Weights of a small transformer language model.
Size: 13 layers, 4 heads of 64 (1 for keys and values), MLP 704 SwiGLU, 11.3M parameters.
Training: 155M tokens, 6382 steps.
Each number is 128 + 32 x the weight over its row's rms, rounded and kept within 0 to 255. Layers, rows and columns count from 0. Numbers have three digits each. The size before them is the row's rms in percent of the matrix's.

# layer 9 MLP down, 256x704, rms 0.113, rows 59-138, columns 528-703
097:053132163150079049134149161097113111134151160141097174102066127095150175144143113083110092131137111099095121118055121118195117137112138154114096152151123090085146141034103133099125115105137155166176170159154147108122057165187092114137180127065102108112113123101140073160098104118135164126095114067161143109103114157118096134140125110096078117141083145119212190150111101095068146137134110189134156129145145097021112145174130071159179098141118130119096111123127110171163099117138129154119141181180148095104160123105098182155095154
101:180168155127128118092178085157238117158126100161116136131098136189122197135173150132078125156147081088132212113112104189132097122107113163154143143162111161089132085096125091135119094109152153114131141095117094174114147088132127141161149104126143150123070169097119142122178111071115124057130106147099073120127131111135144166097108156136122135107125118141162140110072124111067128152169165115034152154114144095080134120142112112197112217101108130140155158186106121092093122094171091132081127166158156162179133181109123079115109137
096:187117145110089163117187074139080139165081072147175084132147130137139178137120213109138127169175112123102168162089186170092136125114184128175128088119149105144168124092141104174123155116165134127181111113132103167138110150118125122116186147056127083086128146173123173085143176172106103147146182137114111117175102112155160162123146078126115174134140159184070118119106111104088139149124129153126176146145132122150128118142119159094111179137170163176102087110084146148144172137140100086075109124122134133178150110121141108154143152
099:127151117130047114101135149136139124090129109153125095169170141055154130109064189105145079124103130186129131188047156145105119164068123138093166051092143105125106119149098145118106106106210089110108107104146091118169143148132117127122127099108146118164070118056091122135109106139127135121145058155150076152125124112130160173094129088162057174141065125088167085068146150133152068111214084160144124138103109149080139117167118100146112112117117138068141125175163154144100100040174117140144106124151068155065063109107136083081071118
097:137133099116159146142165095113127122094190079111061137123090141123129145033085196151148174053164097120194095118128184108100176098126128115190138124132107131082132166107088160104195175172161098136152104104104083091130143095149146133105138073152151160144115142100182184134123115172167127128133138060154145085238125151128160059074162190094087141083128137104126107108098075111121123121102095127100152088094106132122144115104130138113138114098151164072147071119131132106157118095109077152175130158126150147077164143113124142089131135
100:103087164143132131156098138094171150104124109131063076109147128123155087179121104126152173074112110133168115105114127115109065134049071083106086162081146164120090194138171134125136219052141142099110149168167154137118140109146151106048101124149098071081067173129065096158183154155084126178079147152184116141153141169165120151160096057146130119105163098116105122124173137133144095142149118157143124095139110134117156082166105168152189157175115135081141157133123094097113142095146170075098078146073088091141113109155068093113157155
094:106103148170089121136120151143124152117171088116173136107149135107135130155124131073138162133174142120068110124091100104123167107109064118144150106197129081158181168131123140093153183157075123106148113099080087092150100213130098075134113120133127174114154116123064071061146127145158150133149104112094192092147093165132144159089166110100178124146109088118186128158184191100124115084119137167173086188154058070133138139116123104106132096098123136133133155075124137151116075120151096156110099150148139121135154045138099092122105119
095:135144140078205071086135104145072146182146089089212117149127089165146136123170100166113148147147186095124110188122145148148140106172087150233118139127094129118141139149101151209097197166159101177083131128133155112130109106168078141164111143075136151102151164106100131164082158109108122118159148147089136118107118144167066152134155196147101115146110090133132191174135158126131141185142078172169109145165134111073090131121149119158106133135122145094091186097133158137085142131101093107130062101152133130138191112097073131080155089
090:153111164159122103115157134144091115095140131137107045117117138124140133138110195164147162141103170125140115169128158128130177073152160113121153197113160078170187122099152095117139153164115185083127139122109161155136108117101148103111104131122083125059108177124147148131137181107139112168211091128134125138119088114140120154147118177117128086135103146120073154144074145075110123101118101132161093166101149091120153107103148121101130186146119139162149071133108136180136155164107084185099145098167166178099154101162129150121130150
100:102146127146159122179182079095204130105136121090128097134063125110140097108143175132118067188072176136143089183117130180095103155113146126110164082095116105112134154108055112139095090111148137147150127090118098114158173063117128140135151096157168124172175094111124147142142133173095126104180147095162143172115081115141090138177203155073145069045089129140116146117098156124160180165135103131109142121080165125106142169085121105097113088113091080111089185134072120130047035080112170165137165138100067119111108122141169144160089130
096:162159094103120143102119078164150129108119110055147124146175139121107119172135131159111173154158171155086168129111112137104123151120134121077137148106101076150139162220114140119148050127134125100152106144112160102106165126168176166100191125098118073177156182138166128128121129096123190115138164108129121144168101069124077079157076172150161086175172105095184140113061079171111124149103101096126099124072172100085176114108072151135137116130122131118178151144128125106075098148134091127165134163128114191155126126100076070121131100
102:130102134117139058150112147131099154106118103097167181117137041152146153099127091119107125045203109196096150122143148133128107127131114101163169121143107130110137125109144158054163111163082136145175126167130116144079153127124083192168164108120081143144105089116077157163112101135117146094117103101156095112165135156144124131177121111155129119104098103138156101108160182102134110159110211085130111125117116137149184169100142171101122071180140147127078142130134089146130087121152154114079172110118093159064170089128085110164128065
101:111129192131153109113117174057146136168085021117161096179134085125128025080196144178145160141188025182111197127117124144142117079180129157088107120144114135147090116169161144092185134168082186195148124135110146064099175134103104111142129149076170071088109110127097118122124137130123107138179161170153155132110128101077151122108092160131109091079169178133179119130111181108128137158143073122143091108075125128035150112127090105145154097184144149169149099125158153158158041108128122154087120090180156144138126082130129117096113113
104:095139147128092177160133200198087163131113073128162104149120101148091106079140122143092091127115120123177142059107082158132131125107228076124130136074141154111141126085145155129117089132080099139182121155147133110153163209095110104115100137168172170066127222140123144186110125198080122147129100169175158082161090143198172134124158142108128111156185145138127157139115144088161094158100117105079123119146143146098126130126100148161131108161122121053137135084147173129161077184125152153205155131134129137160148144103171126101143125
102:082182129143155170060138077127108140096151087115063104111103189066112109140182152074131102098195132132105147116162147102103180073101115123089097121176137116133135070139117116089114161123106168217165110162151147102123137130153103164133089124122158098152146164165213131112114113053161080155193104113065141143089155134074068139105101136164163095154114108122080177122114057079129135159155150149139116165126092084152119191182112141143119130089093105095101091088137162110151113107162174112111124097189149128105079087104103087124118141
099:131116143109116089123129124136086120144141109102058088099064133136062136090117176159124143117141090166122106144085149072102118101095108128120108236146125128116133137151124167157135105155119162168138175127108106144094159123110112146118101107162158142104110164153108165090097099105172125069106150072151112100088121152130099185180124123159076113181108150171156083123156140072091140141117093131192191081131135130147121090143247123136107104142145188149115114119112120129155070128122153123151116132135136170135147131107165095116189100
099:154089069110130096148130160139114071164163138176118107074147127073072162116163119202151124127089138106159113178109129070147174170133105128137141125154070125156130138109119136143177084151104141089152102104128113131119159101153177143102095131145083106147118118141099159078136132118152175093090118106113127157174204189098194128171106136107096169140115122112126165105156079105103125215117180120189168111127139159148130118143124106067110158161161120126124127134111119081168160065142107157084096177185077090131160150149099113157145137
096:148107085111176146138133120120121110136176077118049110120175105152124112190122157119074129154072106170110139129108087128147103095124115081074168147152110120098155082167082136138113123135093097103155142150137117142129155109197115184127121102067190134108159142085152130084125167113102141153115128146146127142194102133157143143118079094097128148114138119136100139116127143078147130176107183141154111168171127071108159145124092190129113184172126152115084141132060071111135134143182152123144099100121134153077143068130077156134162079
097:093110239105115126140121069140090105123112146113120076132125201198161094152166125091170141129178138173134129149128118112149118063085114109169113132119078107127143146059142172162166173147146121182112084117130206148135130172055089135130108141070102091153132125198143111111089160049161136192150157150176143051080124103105046139137175117123140071085056150116078183111152129108114110178077139152120079153144174148098144166106073106106127175156088136082181158089162112093149124139118130163116115071131117174129152161081181063178173145
097:120104109144122106074077092139145129155138162116091174182134148137086126155123144113117126071106072136134098157091138085107147096126131077132130114154128096093104159108194076116055126123175145129196162156092193184093115136169120091115153083147155118134152173151149143104157058123110189161100168145141119069073077133102166157115132122176112125125157147153150124142160156117112137110107108123154096150132153094094115114145177148136093096128074140114119083107151123137127103113107098082113112112155112130178195119137136083110149132
094:162138119138124181085189071085165093097151153097185162127130160142151131131167115152129154137186148118107184126137128134141153161117071163098096101148135088202058188203102120120133149190169097089133097129119130147143068188168130149195068128185171138178144097121126168088114124113167118095133127188117100097108097162155172090123135162153141112132104126142106082191152098080092091121093132109139142137093108134133138133082127133095090143075130121149173105170086112181125099147118119182130124107118144125178096141095139187123120110
096:121097127183164079197175159154105146123143097151076117178091139099086138105157092186141084101172156159108147098151143171149106143154210095111126149116137125105126084131113122116118100119114140146117122138208166099173098114110143079153156102122147131140150126190116151080115168104068138075153156151095086102103155165129160143145184083155109154143082121164147192159121157135180168165115072129131167085115184128132098121164171125076067167138114089173123103166159140146206120151110197139090135173130112098066139066139207070116102145
094:151146185136084124117129154107138123097143123101142097145083089168171117171112067202142133119159145175105172117189061098143142176106101083139109079108089076116081155098153134102052107160125140088163015130140100176183132105153111138177132141103201118124068112137148112132199105116163064109086134082172130196166091136133113177064087146173154179126136112077186129089123122028126143140087099122092109143121116126160131069148103164105084136094142089136123169113173139100127165127145095122116067122075156123121101165164191128164124132
099:155170175159178114112105159160080156119123120116145149128151141122129099162115155075084097084162158083134136113072052107114151078104138137109157124118114138074111095147126116116132115093122153070173105172070103108108151109145126071172137100116135179154165123182128097087067133131147183143124153131161166073149150168118145101167106153166107183134111106137207127141095105127175172160083112097135138096107101184099140136137101137091097112145136155105151139176143136089157118100090094120149219112114164131140092154127141162119170140
097:168141130137156054124114151189074146131118103144102093108187099097083145151187185116081143167119137181128112170198088103134189110106134102109121163147086169107145108149086117103147149132121189084131072123205119167124131138095146175114127162150136090116124166118113145156139121090086122174115108136051166144121100092137141097079101124140119138110114087091083069132094149142152137168111130123163116081116129097074101147114107078108075140161076143093153108167128171149065144105082121120104080135156044082070090134166097211170107126
101:081086157128077140178120114176151078123181157160122151143132080158101147136136108159138111112120127108126090170174076136115100136100116102104147095101194142182133128149084115113109122148176106160125160138098110187143097160169128135140196110160144149136117107140140162092130161099140109092121156125155121058131189118168143128161081166139176062054101127117152136167124119182101129066076107100134139135187146096168148139132168096160122169154099170110186130138149172124147131105154151163098111184122162095072141126130138089134085123
101:082122135168133166096161134038144129212088071171094147162074136096155133036129139116173096204164114147114094140094147129193112144067112146109126136118095108127148136129098121151133187137141124120133127183128166065099076132143100083096059123148148081129095127137119147130098100168157163171123097121110128183077140155115102099128110143117117126149098157115150095102180089129120174033115101113145112076083123122169076125114144126150157118145122132143092123128134175113200109117106112157147140087180155182118142086085103166110106134
098:122126125142211115176108172154142156125137038121163154095153150131125171149070167132124125118101120146146106099106147141204126150122092170139161119132146191072066075148117175113173146110132139150099151127188071104165103113138091118097090142129135057116117119171105167156173084123104165103114141183087149102145123170172123079115223211117085102165037136166179161108134100094137145130093141139156118117131140082152144089150157178114090161118132118109150087195125084182129123136136083154194068132140130131100085129153092101144076117
100:158183131130202163103149084148179143036109173138143099128170098135154149171191116125114163110070166185122142149161108127151129158066137181125046114180075187083146140172128072131166136101096097095106101109086098169147146116129154124113152118095093124176085154140131171099154144115148089118143057140145142110068132121119144136100170162145065157117108132126140175116151148149105093113196085105111098107128104137096161095138136152167088135103097165141119178123119120134103150117106196129130153058124199116144148157123165205181148112
104:149182135136183172161090157134079071158150129147150125139150170173120132153138143120134119125155143162162160087204080144111128134097146125073158080040141122134082173128131127139159116128149161138092155133100124143080156170098121143092103105173106128127062103102116137132136141147175167089090090169124114125087128058086131119113159111095076097089113104155113196143184130119185129169054119120152141123079157158119100118139100148186176111210152140169094097090131068092173157125120153131116147127183102121219129051126144144116179132
099:115157131126152113070157094145107131156193133138143081176172144146111117179196106144114097092151145136118111145157147149146124120135124148070117127112172126174146130231108143155104158190143137117127156100192070126139101091147128121133114096147156160189110165154138129104152084132140153139122195130124147074101177106138094131160156150179081119164158111167155096143145115109171160129153180118154067140118145118160139134114115127229174130152114151061146125133062095086090155082128109143144105139174136143098120202139129098111160181
098:098131129164122118088177100074125112151102147119152106166157108150138131122071169122165113160086154161097090117098083142142131056138143148151159156118100091138182100158084179123077114072173095171158114100095103116120160095104125168137149125161129089146187199122061095114101111132189148150121108167109096147134173196131122144111152175110141098130138145139149094149040158159150132127143126114142122091123129096107094150128133114121158141160190112115186128075202191063102136123120115233135167138129075087123038114111141051151101135
101:151175158146104149121086140118153075159138068041092078117093140138104105150090106150132099041114152116082101072082116115102103131125139167144135084062170158108132132122126141131149117108139133106163130118129164142107129117157173152122136148153165117139142126102117069169148089131152148126156146098165127135105147149113176134195071143063152101151127090132128135128150130128191117126085208118105210156154164124124077096119119127135069145125172146132162160187146099135119202170102147112086133194159188120085095108159132144129125067
099:156123137096117089061150101049133162082092067176163107120160162145089182102056196154100104083212102154036066102130158184141093170174187171076138168216101145114084114088145152159154154116083138107122149153094132088096164123085113145152161128132094161148108128126156088116151132135062166164120145173126129085125126202105117127109118089152073144087143130129150067182077129101123139144151117135104117193151106145121131157125082120144097110139158132177142112113149117183118093052065117126096054132109152068166105161084153103122071110
102:134234118173096137157110086081123152119198114102141127135111105147169102144079167160154088136160215165106111097105161118146114109109151172174153107187172148179107101140110164161140021133149136074138095167098117112103120159148109099213093135171102089191187142156089125103093104098101179188130157085129168102114119094127145091090147088129116098122127115149117123126118132091106168144150126153190093180127158123136150096108060126123129121120141179140137055099172190183124108103106134147105129106192064093177134103130121087122146146
094:139117185167154122133137094187136141154131120083108109140138101165142084075137124136065127150135143141087154112116154131143155113159118135107182117156141110117169104100092152121134203116143120106111126165095087128144171186142100168123116110218138134142121106148191147140100093160095102156183137113154106164128149106126112114080102086121149142132100135125164139144091165079166137128108111138164098142141116143106143068113103166132115156121043086119132110152068088073118127197113190172137134149129159137049192100152119110097126160
107:176146122136124112117128124077128126151162177148167125137129171170174119146124120124096095158156137105173120095199160114158138118098136078084126148149133115100140131145131123065150110128140110132096219120135083155119098124147095160156160171137130126164124075145119157085081174112082085135142136118135052166159165095178133166119129141147172150136183115139133130193100114090088087126131107142065179128097120111067133083121110128142077159106108096125144146162136121134182097101126136132111106146095101080121142132178131165182146138
103:163142140108106134135121133105147079172104114131132173095113132104161099074092129097126137107093142079128199209146122174142188167104158143151215113079143224160158137122104121122128123137088130146088084159136119141133090148102146126074124140111149120099188100104117117077088133151061107076206106153086185094101112098086131163155082115130147156171102093132188124112128131102106173106184097135116135129164137128167096104150139052110112090157130157193157111151103150115112154123118152089090146130117111193137166110142128070139032090
099:115119128154172124117154179160155091097115077107119111176123150147122074105096146093079093141183128169117055159117082125156113120117147119128119108179084172161174105177136179083160150108101157097099069110080137118118080157092104181139124102128121123088145088123118149182109152037156092120142083121117123140178107164135156151186160090113134069158117082083113140123127187146144130120116108158191154136106108113048086075133151130171075140143101151114095082131112131167114138154189123121093167126108164119110147120144172152137118164
102:154121118103143118158146129107099128133124079153111118135158164141146101138080136153105149111104147122161085135111119108135155100170184117062046211095089091101166135122142109131023164098102164143056137154129111142080104139165197093199081148155160066053127136155118127143137052122142124148149110152156130148130127149109075102125101163099085157110135140118144166088165143094180157140121074157171090086137093086115175131160092172082150104158103130159158171132047085123069127115151145099164162156145104114095164108152116135183161208
097:169109149117108105072120149112107095103102138150114131121175118134131121119161161222144119146122194135145203118090163149145113111141169142129172152111139119138169097148133169134147153157106197114170110142131089101131091148095198072078107149092123142121095112194149190137113127191070114154145128089110122206159125073232133151105137121112141162162141127108095049145077185201081079121060148146114128144132170072119076153126181115180163155162072156096183130190127037140125093192091103134112093125081114105146197120173132117181148150
101:142123109150128082137075079189154166120169072158167116113117126111134177123164102119102123144106149110123097168128089083173116156143137084136160117145209147140151152194134141093109103060141119100099096133130148120158083125097089139144110083190129161174192155153152153071112141114080098150175135152018109120159088139139124083129147134097108135154206094147143136197138101151107058142143167174123155140166183126137111099106143147150173171104112168129111042093122157121103154119101213081161092073168084053171102133094173101117146109
095:081158127157169131138141163136134102121101176139107145089135132170099026049108127145157153165092129110168079127122086111116124119101125153105156132120126137116123116158157186138124182158153086124142124155148151130132061186127095118178141139120158144146133117170067136123151105128174189175148133160125158159093141143145073156138115146125126127159137101084081143075113125098099096127089073115152131176142151208105081107127075124149164211145104141079134105156121130129141105119125145085120104178165105121088105065144108097149128126
105:153143134111067108131123156072126108139095120160164133150091122127085143168164210183104114121137084134180128096077137162141134203092065078157146162152160152130133199173180106127111103117165139153173117098126162135142090146178121087130191147140130222131141122154158169130150098139149109134089164120114127132174161083068154137080137142166133125106198151188078105147127131099061107156133097117061060149179150122127138123143113168158166149111110177098134125143158114150099110095061117194058163046143129125174135173123180097086133156
102:156099152101152126151091168184123156146078154145107124106157134104119154123131169125081131126128141081108099149088103117076088185095165110040168129105110161098081064108115131103176213109186122091103117168125123140097127170119128139175095110113123180150146197179139131178123152132111142203106186128123106168080137153167075199150145147119181149112191086117147062149106146156142152040058114141164124094096165200104090155078069104100165131142098166130130118155178153102123171093126136156099117131133084118143154084058147088163145151
098:068117088130107177096070063128121135180126148153122160100142137147080120123114047123196114120132127139144124140122120134085162109095092174166107119167102121162115108131112172149154134119118131094115154116165135128105148041184159110152158134212135106147134132129182163167148159150214107118141118118106154130082085110146055170177084130127151115134125146130175082158112159148104097101143131120145088148093147164140137154167127151082138100176102137136082099138093139102123157162172138115130103117163187083130123093123181124169147149
099:161179126160103118130120120171138185184158099169178163164181107124106129142164117169141144116148132235145111076149143151116156146097168147042128174180114103131190078139118104068085119098099184155113166118102163159131074089155113085094148089135140126125110201108137083141129133133070142127155098133147113159151076142153113130134178095156140091114115116089138107126197105151187116121174165061098135125152057110114107164125137080106132152104105118091177105138112096152165119146145170091159116142116109117168208164131105130182133161
096:110100112156170100151128155082094079145070135103119136149161127235136122101108084100075110084168159100124148117198111114096174098185160137128079110138102163172103145139092168059150078116129157138114145140083131128146159084154206133119135133088175100112123179134098181205143129097078120085069150096101106132148081086110126103098106173141149175172097143150141076138128165157189115187159158146147120104084102141087131113119128087180138099095140117151116093195147131089191099118121144108126056148062143129142145117100154109122161069
098:105096205125146076108087126113091115118155123170129072125122123151125188097087140156086180121105157052086074111063128138102132103151100123104149146114094105130144148186149148074179126146127161081106136100126164094122143141105112132170129100087170143061118090111078120150122129149174101103239097155165134135158139137123110119163144175155146105159102161179096143138171169137138142192121169154138136127173210133182163077086148158186065094139103152140079100181058141132139135134149069211071147122152128150119164095131080111127089098
098:152202153156144171137115107089081105136126066109118178135098158138141138095096095164132148137185145198141109168094132164104127143117125134141143134061118133170115132193136152101114089139141129129124202099131126089164169195149089135181160076104141095096103139149112103106170118145157121117129130132094098054086135081110193097139119105154138134117075129117136172169100133059135122102120149104122134118112121113095143161192110133184145095104134116153095077117181201128145130102126082085106125138165157183148119193107098100079100127
098:159116134119154190147160111174113119126180136149175096115139116119089137144110149124112139104149156135199100148106085113140075084151184129117148147131136159151122096116152100163142161148147100114094132124126076177156105135039095105107180142106079138091174163112114185178130117157111201171130178148105102095114138099092057128128078120159076152129175122154140130109105150135180156137074086098193112152118120092073104066119166142150114175070118096169120112159089066134128150098145146098120094076105085157194169117091097080089118117
099:061110131145079128101114127169187070154115121040102104093071128146130102125153070167169167135120162137114143176066101083119097112149086115128108138094121138104086126147158143145166143156109100125145140175122143093194149078132092089147112105095085118150173080144147116072158108119146176065117164073147173091105161132138109168143152117102139162203134146127094137168141170141112133181097082109150154121128104107145133202064176165149177164176086110107154110178166139124125117153129190180104149072097144108130120117154106126161147098
099:115174113148064147140161131138106139117127146115121129156093150162161088129104095134131112100091165119168145134101042133182093122186156118129144103131122131107104144153174121203114192163147127138111091159078118180142103117124149067171107101078112147152135076139125090108185142193142057090145161126129179123198128160164148120124146098143160060183059103107196152134135208139109140169148159121129119146194179190129154153181083154119150137161080130145136175145151103140088123122129136128105086161137067155132144147112105086111152142
096:160131128129130105145057109140122075164089166095111081141116111130083116169098163064169088136172117121154140118067138083137135118173054128099132099116098133087155119140153117195163188137132112170139155121126195148103154146128129127099093112138126122099139135125060100095079122153146113149137184132148136123117086086095130126089136158175090133187114140102090104121114089117119142130163140143196095105078199164132146089106131138088154073112200144117126103123181160134157119165123155134200186071255109135142166090185096134118080096
102:118140073127132179096122150148129138123137104177152111067149174075086139068137193152122181097186122130135124110089123130153118046103081176169130128113086147165119184117090125123127129122103127113178060117108098168163099105065137117130117099160158174136122111161124126104124150130096129097188101125127128142139152143125066087100107111078130123110122136087195065117121109099128117143084158144103111129156164109079110126145119139114097145116117122127167092127151176137151102130111120132119096101187146167091126074094122149124092173
100:123138077123157116181074102144153195092091174086112145080179108141085132116123124149140141071097097144140107142113103135143164119090101176099089102154132138106093124088175121134111128078128173132136141124091159134103110138133141134126146173074177051133126183134175132089147143059153121134174138166096157062166095060095158153148064122104118121184120106121112216152111148133148132063139116055098158149217169136149075128153040121106148153143150092048147155159196089157124191173076161126092098120142136135140130060163162172129181102
089:171145141122172106107088127125161119089128151104078115123093093090161187147146099159159193087098115152102156139079086069187118158078151077129113147157106092145137139083125142202115170121140083173177068077154135115163082121120137061145138100104137169123127108147097118160138196198117150229133176119132177107196121136153113122091146133147155127124129130136123131130106100149172142143089161104171156089131137190167143104099115136093147078192161136137134154127172156135165077131131116082131183156095113116146094116141128154136131159
098:134182119143138124167122156070137124104153141154087146177088145102137105154128130086086085102163124132102101121127097118181105182145138123151135126115151154117125144143116109125082164138063118130112102118112157118152136098202067128186131135073058120151121111116195193158111170111138152090088116152101168107095084131116103187144154106100094112155198152075165124109081103097131122189191100111193112102151115174105092186147116187155075095152158167120156123123129189143178132157203144108138119140107082125095103084058119177182148171
096:103121070151083121145172130114144182087131145091105156079154091145144130190077064070059147107186138084141147190156103106172151119092077131113136129083105089134165079119154107091110106050107087148149173073178131084075112089081116126123124193165129145150088099114107123158133096116157088129198064098186098096106131083153125139084157081129135136130167134168126118130049150172145173131154146105146111039138107103128172191102169102088134083130164100158144167097145109086144151113077134121092150131147140129147121178104129121077089119
100:139122141161136102170125125144172150154140169178103116149139155154124181066116118191130098113112122111157181182169085122086143128134136085121141115065106132103085103104125144063106142106125172149109122086105083092127132176099111104153114103134127133140173131169125132152116093089087120131156071102086111142154110142132122127146116132186130150101103149144154158087131157134151182197122075183167121057167133035109101191106143105102142145102131135117084075148058165131121081152125100083137110090130083145087179102160074167146139147
098:131125124148079083090112132153123146193152078125135115180115173111123118107111133150186115151118152165171165099158085122174097123097094140125112136149172134120181130158139115121159075174099124140123146109121052127171129146161164150128120129129175215195057060110118125128121116143189102162119179081103098137128140082118076145079076121135140137145130125106126142143085092110103142155082084136114131197080110076124142152157127139117134106107084142115132100135195090114135133087187108145129098106139110169112104122154116142117109103
101:153171072113133154132148110140095048127102160201099163162159168144107150169139088138105205125060087085198025089162141084165112134061169041095116110124106093185133119093084133204115154107129175098071136118142143203151159151179127208070114191072129107128152178157133152091173124125135156131143151111121099083122118085110088130163091115200160098148111136097083156127131108145118117149098123179101163087151171194073126099085199134131076157100137122169082152056094108076132131078109136106134092085159101161168108112101172089160169161
097:133015145128062091118116144099130135155112119095155135121064096116095154121090107096112113045096144118205163140114154118118150165121123124154154132098164122107112124142168194097076133082144123167118131081152091110179157166114110163097184193112157148147150138082123134104131113124132107094148167137119153130081096156145176108142078172102143154108127140138136160166091091091108146114077086064160137163118144118140096116089158098140140119132172109137132151167116138140080124162106110089114092161169147116146121105151128083161132115
098:107107123157150181170140176130113125136068155119121107090104188117187141118118100150137144100097126093120076091169150158108205140127104111038100187126167097084091098101147097090135115201182102136102093163099138129158166206127125122097146134129122162171205111112142179142114154192149185126150085091110109148081122104115106111073147108143129108109093142059120125150173142118187165137147144094088158163143081173108115104080132097104127139159140051063099160073159147124142143105166123186151142113171155121152138097165163113088117101
096:176162074144170124120105170120163101141145122178101139136137169160132121097121145133198191141169119117171086105169161159133153153124142107119127131158158129136154109090117111187166163109103089142112133124163173130134114128129127108147126135043137124183082148148138132136122137116102106109129089052105112099161183111101148150031130153148128158182158098176146135122134121145144168091103158207125155075082118091106151214110156164130065070086107198167119118180161089088133176166125098105168068125150130174125125125126132153119079148
101:120136181155134174123115125096090101133131140215168115126135167142055123135089126114124121149124033163129119161202106089131144110088153160137128082101086182144163123187092175088075117074080141182168190135128176084107166077099148145128171175079111138147117096078102126140168146138090140072135124135170134103186111168117132109097132123158141139109112153136117096146089138097191116082154139195114146112123110155123161088144158162185090112150164115122095145128136154137060183138146097134119091157125116116128069153124088196100073117
101:170159066135077106124114157133165152121086154194145102131100157077137147123085121141085176131146108112091126108136165117149131127161146217127113119164140087123166100142159146139083137163067123105118032056106148136075092154151155162126088148098102097112132212151125108179083112107143158105151164081121176136155159171124135146118144099093161102088186152207165128117187164112124126158138112158138068177134144085142177095162125094118091097073117132143149144128114129114085137084079118122153151137084083149069124158093108137125147159
102:111131145069132113095122102100136149120128131122141100153136190179087164125138135118122109125077097142143164110089136126106101122113076118158113116116162167047132152132094116149154166152076137115113098090123076145101117161132102112182113148150118099133183143114144050101176071145125139093170154055110129127079123133064083086121120132155162148173110139166128069098088165147105085097127108114158093139207156173187097111134132121093121158135153057106148170096147119085116132113097107134128130155157162095206167161139144095066171072
103:159132115114104139114150083132062094132171121149126116161141165113082121161128117125201196124078092060105115185092099132098119118106124137090094132122148139139132178075178135128192153164127157084147161103091121095124068122150082080145091181109155146110130096069130126143142159125108114052165138136154148164130115084158113180128050128109177094117130102112091100072135100082152192158161141123110107134150109110109142163134116094073166142173121175122095075104153174148095149054156150132110122082111116093148076140203145110098126137
099:095126146145095162144141111162106128106163090114123053122133118133137221139174115157187116137114148094108103122138112122069121084177087061160083112153091070140162121105175072155131136132155068073159130124084103156109137150095122097124135086143085160110141146186130080098115160128140106096135107073137124169133170065155136163144133131106134156118100098098161152104118055118081135125081109142128166194128102147100134132100169140175164127121041074164104138072145108153050116102106125174089125117091077142074125118139164123143099098
095:146118122151146113145037141102117138114099114168111102101130035127139139096119139150113160122097197103122126146158151080145113065131173140137102116119136156150118077088093128173106154122105125131141099164051037106119034107150161187165155208224095094087127151137078093157167110134129119122133121113134197064140135067136101088168170146125165074152151128075137117103135080177130167117054165104123151145099075127077081156123116140125171066122117139188151129124126144132135096175207090146163108175192121125136148102085103120100138130
094:120177125117112087161117144114152161136077118164088137138136101124178077134132075133125109164127121122103158145088152140180108129140158100137057190118125185111126135147153115116148126134090146117115204086162108144095111158158074139170136148139090063136146085093125135118143159102192087164103176074121132162148098092206110112201132124112176084143143104110133152124065184191162160150192175114143123101136099097069183123116105145106106087092107156147165134095152114132111116125133125142121036195110158123114118168140197108126121088
102:146109176114110066131147114134127120133118189105130082102174094127175147197079085143176140201087145164120169161170129192133093147055159098151133096105086129116084171105153122126076152193165134131149116140115146147109049137124127132071154114067115109142130112142218101127091123170079188131142122157107139171104138181124146104161077138100113135096134148160120166112103067142103116062164141131172158102144153138128112119162182141129117076213116101103209161175164122104091171158126119187105070123102112134194211123126116097095171161
098:104127104156114166118143123111153130154105162153157188087102100088145092168119156124134130062093184166172099114112153115113124095209125153134096125123092094155157128110150103102091107125144113170164116153124120225086091138128122121125153109164214154147086184159119196091124109123082089106125132143084131096124161156086138168109115068156170089166158135157095120110161108087122177131154063131172120081102090158155117131099103148111065110163090204151139111133149124163136068080135135135100093120140095079132144172135113138156148125
116:182151175139113104137149163116194112114105167185153156048144139073150156158147082157192090098124109101131128142107164145120194193088091159108120189092120132114145127085088093110122092134170089095132171188123127213138134122124105117101172110100124186162090150134116110104124071136166167111097122083129116103133104144060119140127157147115139140097104091178179118174143125133135131071141123070083063082155135140115139133190178117083128130097164102104127134161130128148112097148130165128129095125087169130155062132146094112155113093
097:097168154148139129138061146077154151091109130146117069137125106044092118149119131122097182143134128104057181149111134143167110118143144142144108154112104164135138139157090095127173139134106108139095143130123152095148107111115100159193198130097188170101127045117123192108150155102136136072157058074097089154130161168106125171140103091114108166091087149114145155160061120162184139126161227130126087098132149087067116164161138140043169145135154094099057189127159107101110096134154138112125112125120201163126101105110147173076151124
097:155057109119127220164131134116112189215140174157112092133150072130131162152109136142142138096102099122131128110198108147093093038186150123124074089144112151159112157081174118156172061137074124150136131138174121101126130123062156108129150085094157110133129123123170140105165146096079153138106155156124125053205178114110145105155153146041214095088155111117115136167121115184121081153106192100105158138119086126190061154153024183113154085155142070136110088141117109146155116141147134139095170092116143070148139114080100116149173081
096:068135091109090156109103096155082155084219127130092116110128139120192161094159147122175108165079150103137174159089219122135083100119134129086120135144106172147126153088166102105116191166058163121093171104168101058097142093128074107131167127136117089160113115168132121144094099184106114126119120114148179148111135095136107117150187087138139064140124133098156165131129081124101115125161187075119154061100106101132111136095138091140140116157142139150084071144097161110169127176125101108094114153176160148074114087111096094091149139
103:144081116091194077110120078142113155124105076123104133179140117094130156110126185168152120074128148127129166089134107165134100085084146118134117179137106114155120041148137145144145090095117186122118114085155139110146170066072147113129099213136103084124074127131097170147141075165148063112093147097114195176077119151155156163107128198151108139110117107079079155121127122146107187133097102148135100089176128091112129012104152113145075156150128148150125062068104148101154106147144144183075070163109140176095091177130128107072114136
095:156177114172065155188117183154139157116137093114189114159117105129137143067117123132120155126156075128094099130195174089125132135134139086111093154091123101113102115087152151126130171110096118077183142114074101145125087085177116116056148153133109133076184125128142143113152118202117153152143157154103173139109169089103121127122115169125197111103108109131186068122181110130109146123144144159116097128124180162102113131096245112163155173096152106106093159165095139091109120120132120113110134080129144151156078108097174104168130121